{
  "num_hidden_layers": 12,
  "hidden_size": 256,
  "num_attention_heads": 3,
  "rope_theta": 10000.0,
  "tie_word_embeddings": false,
  "parallel_block": false,
  "optimizer": "muon",
  "lr_head": 0.00436,
  "decay_shape": "linear",
  "batch_tokens": 32768,
  "dataset": "wikipedia_en"
}
Each number is 128 + 24 x the weight over its row's rms, rounded and kept within 0 to 255. Layers, rows and columns count from 0. Numbers have three digits each. The size before them is the row's rms in percent of the matrix's.

# layer 3 MLP up, 1024x256, rms 0.0882, rows 262-287, columns 0-127
102:118139093119092131085137126092113063102084119122104170095110166133146140152175106112150117112182090126121149132112112148207162160126149120120112113154135119119108153143100144139112119079117100118111093108137170133081087105180107117135153152095104130149136151122135098152129112125099140137111136124125097151122153090132104123098122094113093102175129133165108106088149137122131122115136
096:148151133087136147124094127179129131121145112116094120145132113148051163089149157143143132137101145087121095138143133113160089127129161160102113154122090115142138160123144119140177082136121140126172138091131082134124119111138174126095118120114144123141133108140109144128170130123114130096124154136069134146115156166123129158135120125138140116141107097114130131102107085092144135135092
094:099130090080113127123134175151085105125109092101091108143166152143167138134167139137127162098136138085134070082176100154167122090097115121104125141176128152151103121095110080122118141161142098117146137131135110146130119129156130155158120123141125145111134110138181108100098107126135123148115182118157138097136131155124169119137113097109144124125155129118087143115129183171116121151156
107:156106136117140149161094120116117123121114120112115112125109135152101151120146118127126170138111074136133157107079140137104149107078120127121077177147111131134124129131138140100142158141163106141146132118144109138114124140151063109090152151111141104111096124148111126160110131132152140117120118122118090153100101156145140105126162153113099110120173175127145134147110174119171143169074
094:151134139138101134137109133161119144132131147149137124189100146159125100145140111109085137143117145117121135111055138134113130101104166172185152176126143125145122112147104167129130122153148106142139127125112103146092153087110131105105155078133141140176112074147142113114105113154121135121145120092146143125102127136139146105115099144110157117134131158149106134139123127133138123105165
091:108138103126105118094058142125121084146104133137120146135148113154121126115150090114077145141144093137111156162138121137184136151076094145105110148157123130087105055150123152128138137169157096140110149087108129139136098107094150115138130117138101094099111091099084116133133111147137116127140106149132141174169138122099160082107105120109145106153152156142147139075141111113166119139122
100:122109063103152123159122152114182112125130149125138081139141147136086096141129106144141140108135126140194124141096104113133101146085161097133109131131116142091076160137138145129123163134132114110138082113112142087137104119138150090093147111123139134131125124158092106161153100116098109138118092221114140146102173134177144121111120144121146118141101100129155115112123126137129153145101
089:094156127101104115125126076129114135112115095152078125107102106144145170125134174118126105098165115127136141125154123108139133098153125153149105108113111126103135110105136149113167142153076109148106122115152148114092111165150130123135150127139135163170093160075131154148123152132069107114118157141118144110096136135124111124138144149126145127181125126124079103110095127115067168136114
110:113123137114170104135163118131100121098093128085126152166113128108126129113114128130141068111127109115108101141132133146129143099089137169104131150114104115117155137145198132152106140141140146149132135133158097161074157132135138151161101138143143152126120130078116103120142132151130105131116183142153170113155148160128099161118170087161140102115150102122174137140120187097143143101123
099:097119092129158115126139113072138145105115084132134130139154107091159154103114076163167115111120154107132138121138086155171082102115096128141103099099171121148120136145089115105085182136107122081151149115133120097145094126085127192133116121143187127115152146115108109141141120106166167131119080120112142142129089146151102148092115118120120119121103090095191134142108102123111141129105
108:116117122093147139127125116122103145142157090159107090162130145173153132193158143094123118141150087182142100112136115113147066141115132113100149124146101135149076112147128087108154146130113137123112138144168182124105100083122099114138148132127116166144149152133123123093092132093130125096121112126116125139129147113127143084094176143143128141115117151098141095090109135135196144144152
114:132124064125117185145157141173102112105137158102148122143132119139141150118113114099143121109163114099116095151149149161166116143088118101097132124151150122123127152109154133043122123139142131131099096162140172124122135137141143132167143074137103146124137163120129114143149132112123148119126150160155099103107141141105118120153149178109121084117160142132127149103091160065130099105111
100:124120117096084104130144180090114120130093094118155133156127130183132174123111098106150142104124122112140110152151115144129134136117159134081145146127131078110126122138132139134092117124099124135146135171129140160100122114172110109104146110136115135128155133135125171161129117135124121159126105155168156126111120105155151089149133150087072152106077154101149140108093105160098158129173
105:162097134112119092123122142138131131183110144106108116114136151124130131117147133076124129130123077134125130100093125154094126130108129150125124145125148141137138127179168107142154149181144099136095115100142073149137118121121138130138130161165135105140143106114136204115164145138134147100150143162162141135123095140091138147113108127111138088141138140112122168158123148135156149090121
115:141129114154101133159120087142105121143102154177105112088132105122095119127113141138142149107118113138110095131110128125173120119142132136149130118151133092127105099158127098142085125086090132079135115126108091136084124125103108164144105150146166158102115156167103141076091150115110102147136076155107147116175139154141163110128138122078092137152114155098102106163154125126145107075126
096:140167041118127174153118121139136112131118088119100121138166119128134149146090147141110114119135135117128121086100124143138145103129155115103130139137101111154106137108145151165131145107161140104101105118146131160128140138169111111157138130151097141110072082107131157114174107141098108155145112122078119113096139145060145109130130132079156113118158127110152131128127166091184137126125
107:123136136110121138111116096119140150108167141120148144165183087111126154137140163151126131148116124145147139106129133122126108117133125123079146099165080084149139142093127120098137109170089092111140130135127147133127114072153110166156127150101129166086119134124155148153082126167115150129137109145142138145133136116098151085145145175125126162150163100149094127174147146107098098116124
096:111091076166124124123136175129144146156150152102118142118116128148153168111092137134136143134187128101125172124139147144116121167147098131120130138163147120176141137141150120164127184136126125166136092147153175136135147125129154130138112093106142135126097183112151122125115131104166143143131121135083118096161156119173112105093114129161131172170108109105137132128095116127089109115118
105:093086140094133137146147129120118131149126114085103149138147112125097128162173124147150126118138074116167163120122146127109138131104127103112153143120108110124145090142145147142145042109165150113122097122158084166182091141137086138127131129119117100104127144108117151151130131170130144142115154162172163119143121160142121107126125139137143147150146109143118092146163125127176143159166
098:103168115148149099121139146066121105153131127101137136102131093134110171132141147111161141089118140121119123153123123117130116121106140111149101163149124141137153138088116135151111123074160172139119129171072136130116114129177148151117154134149123167148134147094134085085090141163135163099102161126123087138130138106164117111143114136094143114144124132146138076152096139118119162125104
109:139086124133128103149087149117116137158143088104160124100125131125116091131140165145135100098141127128112158130101154133142092105129111138083097157141133110078122157098119145122139136127140167137111133152140102143150132118143143175097090099170116093169157113133105103162125135119156106135145085131113065160129127111111102129146123096122141141121110134114136134142115129162140113135102
114:133132124148133144149130146125176087165098109129126098109085137167158106099172101143131096199139096102108125160098124110121129119157108140096116133158138113157123106113151126129141119114117111167124105142112152081069171150176101134091141138155093132095137106113135102149133121147151126107118102136169148095124131154123143157138149123125115134107120139122150138154143144108090153141139
092:155116139079133140108124093133145085118106152127057132118133146152118113092140191158117120078110137130131080128172142146141132118088138118105115141147103136132131141074119130113105139102135098143144097121145104152123092123126187135148140124114146164187108109127108130164148108146129141096136089113103145155089142117075124079174149131165078162115135115166131138146105133136141128140075
100:137117163130097135158131117136145126130163175111122070102130115134142125119127135138115107152125079115098115135156113107112158097110109138119133146122112093195117106146129144138143124145153136089159140102097116128140117144154144186127086121101126125121118113167173135138104113072127091149160169105110100098114117115160123106138138075132121126112119074088168127157150109191119155114116
094:111154113095155153152110141164113137185174144150120165139135165136136156132136120117177126168132130104128110093151113130116131106158133199125100154134137100107116104122110147160156097147103122128172117130117153137117124137102144166130121164121153141131119171099125139150144154167125110108147132181124125085117170124125131141106152126176142130095139168159125127114124137120111139136120
132:163091160099127116150107192110112160127131135117115164120082124141162149115138181141127081104071088167165138088096134124133107112149139150124101120126147093108090117141135127083128096137118164113114104093149111111129104103118142123129152125172115121139154121080120150120121147156134158098150140138132185109150103169150111157132182129132135131145128133126139116143141133082156154087122
# layer 3 MLP down (transposed), 1024x256, rms 0.0856, rows 262-286, columns 0-127
106:142132115139114119158137118100107133128083132132147131091142099079123076125138140113188107124124150143128162119146122117114137102109210120152164124130128133123114113087088107159114139082105144120128123123136154140174106148114126136150126118087153154063155129116129108144115126112120139129097146163142129126121133118152105155171135108106066120147125160100108111106137135138126171131146
093:132089160145146116156074101110140155061094183084153127119078100165114142130121142110158089155154135141149060084112117117145141110122105105101141089098151132112117104130157163153117130125130116128088130134164111114125101166072084092146132112137116164107108154119124124146128132130099146111119119123113145101133151075146136146150125161129150136137164123162136116138124164096118176126125
093:123157150185129083100089134120119139170131117102147125125055162116149134147124111107144094139122114158139137105124146097115091110142123137132159104187128095120146096153177123116119155125108139118132112156160186097093122141160119123093129171141111131165173117066115114162167140127106119081148062144141115138141163141143097107115126149138165106094139100131111084119149106112138136120132
105:166180141136122138108149110156131133116115133138150157126106134132119114140099107161082103102180170127127134162141146104120105113128123150137135145103162157156150139091121123123127135142121084113137155153126134137162121099146149168139134091163065120136159134150161114104175158153110142131154126122169106122128146150106142104147121125187079145139144126131120178101125120128137139104135
099:148149113138114116144126098160103136123132168120140161139079132153148169121153100105141137101116133130146147108127150129140146159113120084151121100140124119083088141115163096080103134083113165063106118126116141094124163157085132102157104132125142111089148144146156145124131127100111120103158149126132124144110189146125154137101091140133123160101104122095139111099129160112190117144112
095:114157132155130128117126101135125119087127166137110161150128138113102107094117151125114155165143158106136167130144143134136131170119118141165158135115136126143160150107138125110105127074109117140095140117087105109120133119177125134131150138082124114138135097154145183111179109127107137135136167121169099098141119156112085186129098129098109143093110064131098112097085110105125105152122
097:085116113107150149149131120161141124131150146118129147119140151122099118111091107120126172118165114201138097120138166085132126090136068114088140128138141149091131106083121128116119149135151105104118126087161105106120132113159124136136155109119148125135127174113147145110103149129149122135140187124128105169126132120094146130130155119153118103124138093152092108087066096128164134153083
102:117130125131143123139153165137114126152113163155124121107090142109101118105128118092165148154111147104158101122125161140117149148123094152116155154116139159136086147111131136126059105115145191109137102138155142139169110123170133096137088120112108107121151143166120145134144100131125141150120145123148150101145124113121179119153094093151140157116147110142109101100121126138140099154116
108:110136104093133118118104146109135130086124113134134124140126121100104155100096095145154098126148139110124169185132137116104148148145093131130140105135110173098097134152141136177141150117124161095121097131162123121155093111175135112124110133140167095141118136146130135120154138115148106079106088124141122153103114118126133146141093145090151102161116106137146127121163151125128097131150
104:097111124142139116092109133106120138141126103098084165126158107124174130125137112136127131129096186106149110049122141108141087100165155124128116100127116119154146141132078146118122158098122164125164131097127165141135166144101149111162112164120187177133168123134130184131118132095104100126144113146118115105071115087163166178109143129106138109183137049162117129146132140134102113163126
108:146105133119148079160093128093111141130166178159128121125146192084141123078091121132107132158113119108094159142155133110141168086170089164134122101130143136084150092109144115139109144157136186135110111130100100096161128193188139138116139153150154162118122125128152123099110125129098118131153127123115125175131101123131167136128142119139131136152149120155159146130100107103115123099152
105:131096119097139083128114129114135154133104106120156089116126162150111158149144115110146101121137139194112106126138077140120159146150134120102074130129148106090151118109149147089128146098150103087122113110138135106144125123104120108064125136090119096146154121118079149137117099140128134128151094119126101135164154124137113116094121151186119112099166141118118131130162137114121084161155
098:121099111132102139141152130129137106094167083126101152155119123062129108127152136099145147166135191110143127098135134140113154116113169125115142097114106080128162140136099074107145111116129128132130111119175121177116139134131134144130130140121072117169133127079106132104109150146179133146095098162142173109119178196124105098167132132141156104128119158079098140134115163131154134099123
099:135166129118163141124160125151120096091129117133142128148071097120140115131107152173126108167161129097122161157105123100149106094165120116130136130116112146071113110116105129115151125085121116183153114164100150139091128126159109111123152085094129108074128156127128123102116100136119119153084086102102098112145171143123119132137114142128171138148125113114082146126117099117161126141119
117:126112128205124155128141170163114126116145119202133139141106140156124141111138154111138140111093097162096142116130122113107179137120134120126167119125104109151120095124148135153152088087102153148145098163148156112133068157120164166138161175059117131107159136124120128133119101110141106094142163149080100139092110121131147138102141166141115161113106157123168142108119144133090106141128
095:098094144165163144141091095122149118114118142106098110128064102125105109125146102121162125176118147115156120132094082114110141110133141107142217134125142130147144105103153137137149128157141147124116140131145115118142093077103120103105115112128140148129130165140160144123112136100135147156131112108149124127119097085160126135139140110109143145093135132149112122158115110163115145192145
102:095146167133097100170107112114115162117109117135126113100120125136115118090120091140106151125141098113119162161114139072141118142116095133153096078114180117114129134148146125136154164164145146139135122153195097100108136153142176118135155144099162141155097127121163124157115126145142119150101150130102147159136133149137091138068125110128128112174140154098136120147116119120099110095136
100:135099121146137141109113161115157116150129145148147147102115166152166125139145125100160120144139135122152124095125099098136118117146090131106091108130172094112111170124106137163125102109109139138105128119137161134157112116068136148147183127118135124157130103136120134135080113142156111171133126089080140117078107153105155158128085115123143184146110111117154141115121113117112122115141
098:154151133152141101171137126163148129152122134162113091102160169121148122125142117125195114114125159081132109129118144112168169111120123150110142089100114121139102155149099113140132179132155121111083098146140119155110149126191113100118105114101065099135130136117125115126117132099100160118140104143136135112135160115137131161133110129129100126115120116102122136113141101124110152085155
103:155162121151143130115089125125170165119099152144113140135134112132096132174155106161113108069131200143129111158072130139107168149137085106124113150127116123145143117101113113140119128123156160126136126112095049106150130120162101116082129161152149113090126131169089089119150136134161121177119121113162154127130121073171106142169116126134168128124166124109140095135137123135175131088154
107:122135186119146184144134106128136156142111158108116092146132087132122098172128101169143093146136148093122102130136133084149173193146113154095125145084127145125127147127124148092097105100142091101161091125088113155140128107142124128136098103136164130152120084146135125141135122109149128147178145141092171102111109106104158111184126122183070133143121069104119132105148174103119152180149
105:151123118081134112107137104096096138189169113148106129110131096120124060124164123108091116106125114146166114180179145094145154087135138178142096121102164135099124118108132127104166107129132138114081113146131121095099139110126102126122098118087184126149112076165080122102125121150123103148139126152162145111089119129131132137113104158120140116129141147077130148097132143095120164120128
094:115127149114112119137141123122109101116182122137128091150103121109149142163123142102112149139116112121116119091122116165161144132135148126085117131120104150127121101175120122102137101088115168149087070097092138121133073115103053112117144106109113115174143177186118140138091105154108112113162124119107120124153126108121127124107118085141127080117107123134100116087103141122094130116155
103:133109127115095093100097155089103088128132089086139157148090126166113112141120165144142127111140097135083134120139143155129134108126145146116126093090136151138145126081127117163117098112130127116100123107121139094106187113135173108170137063125128127147116156113122128090096124150157130175145171101156112142143109130102142147164133138165118137147106124152104143048134116116121166142133
093:164148172144171128159092135148122159121107131129103137152106085122117095137097134153146166089121150106149182123103118147137142099059094146120104125109140155102120123151160093122133116120111107167166087156171171137124112172143132096123114118104123108152125179124165124122107094146145115116071103148115085124108128058151122161145129132107121145138152133139166135135117114124165122153136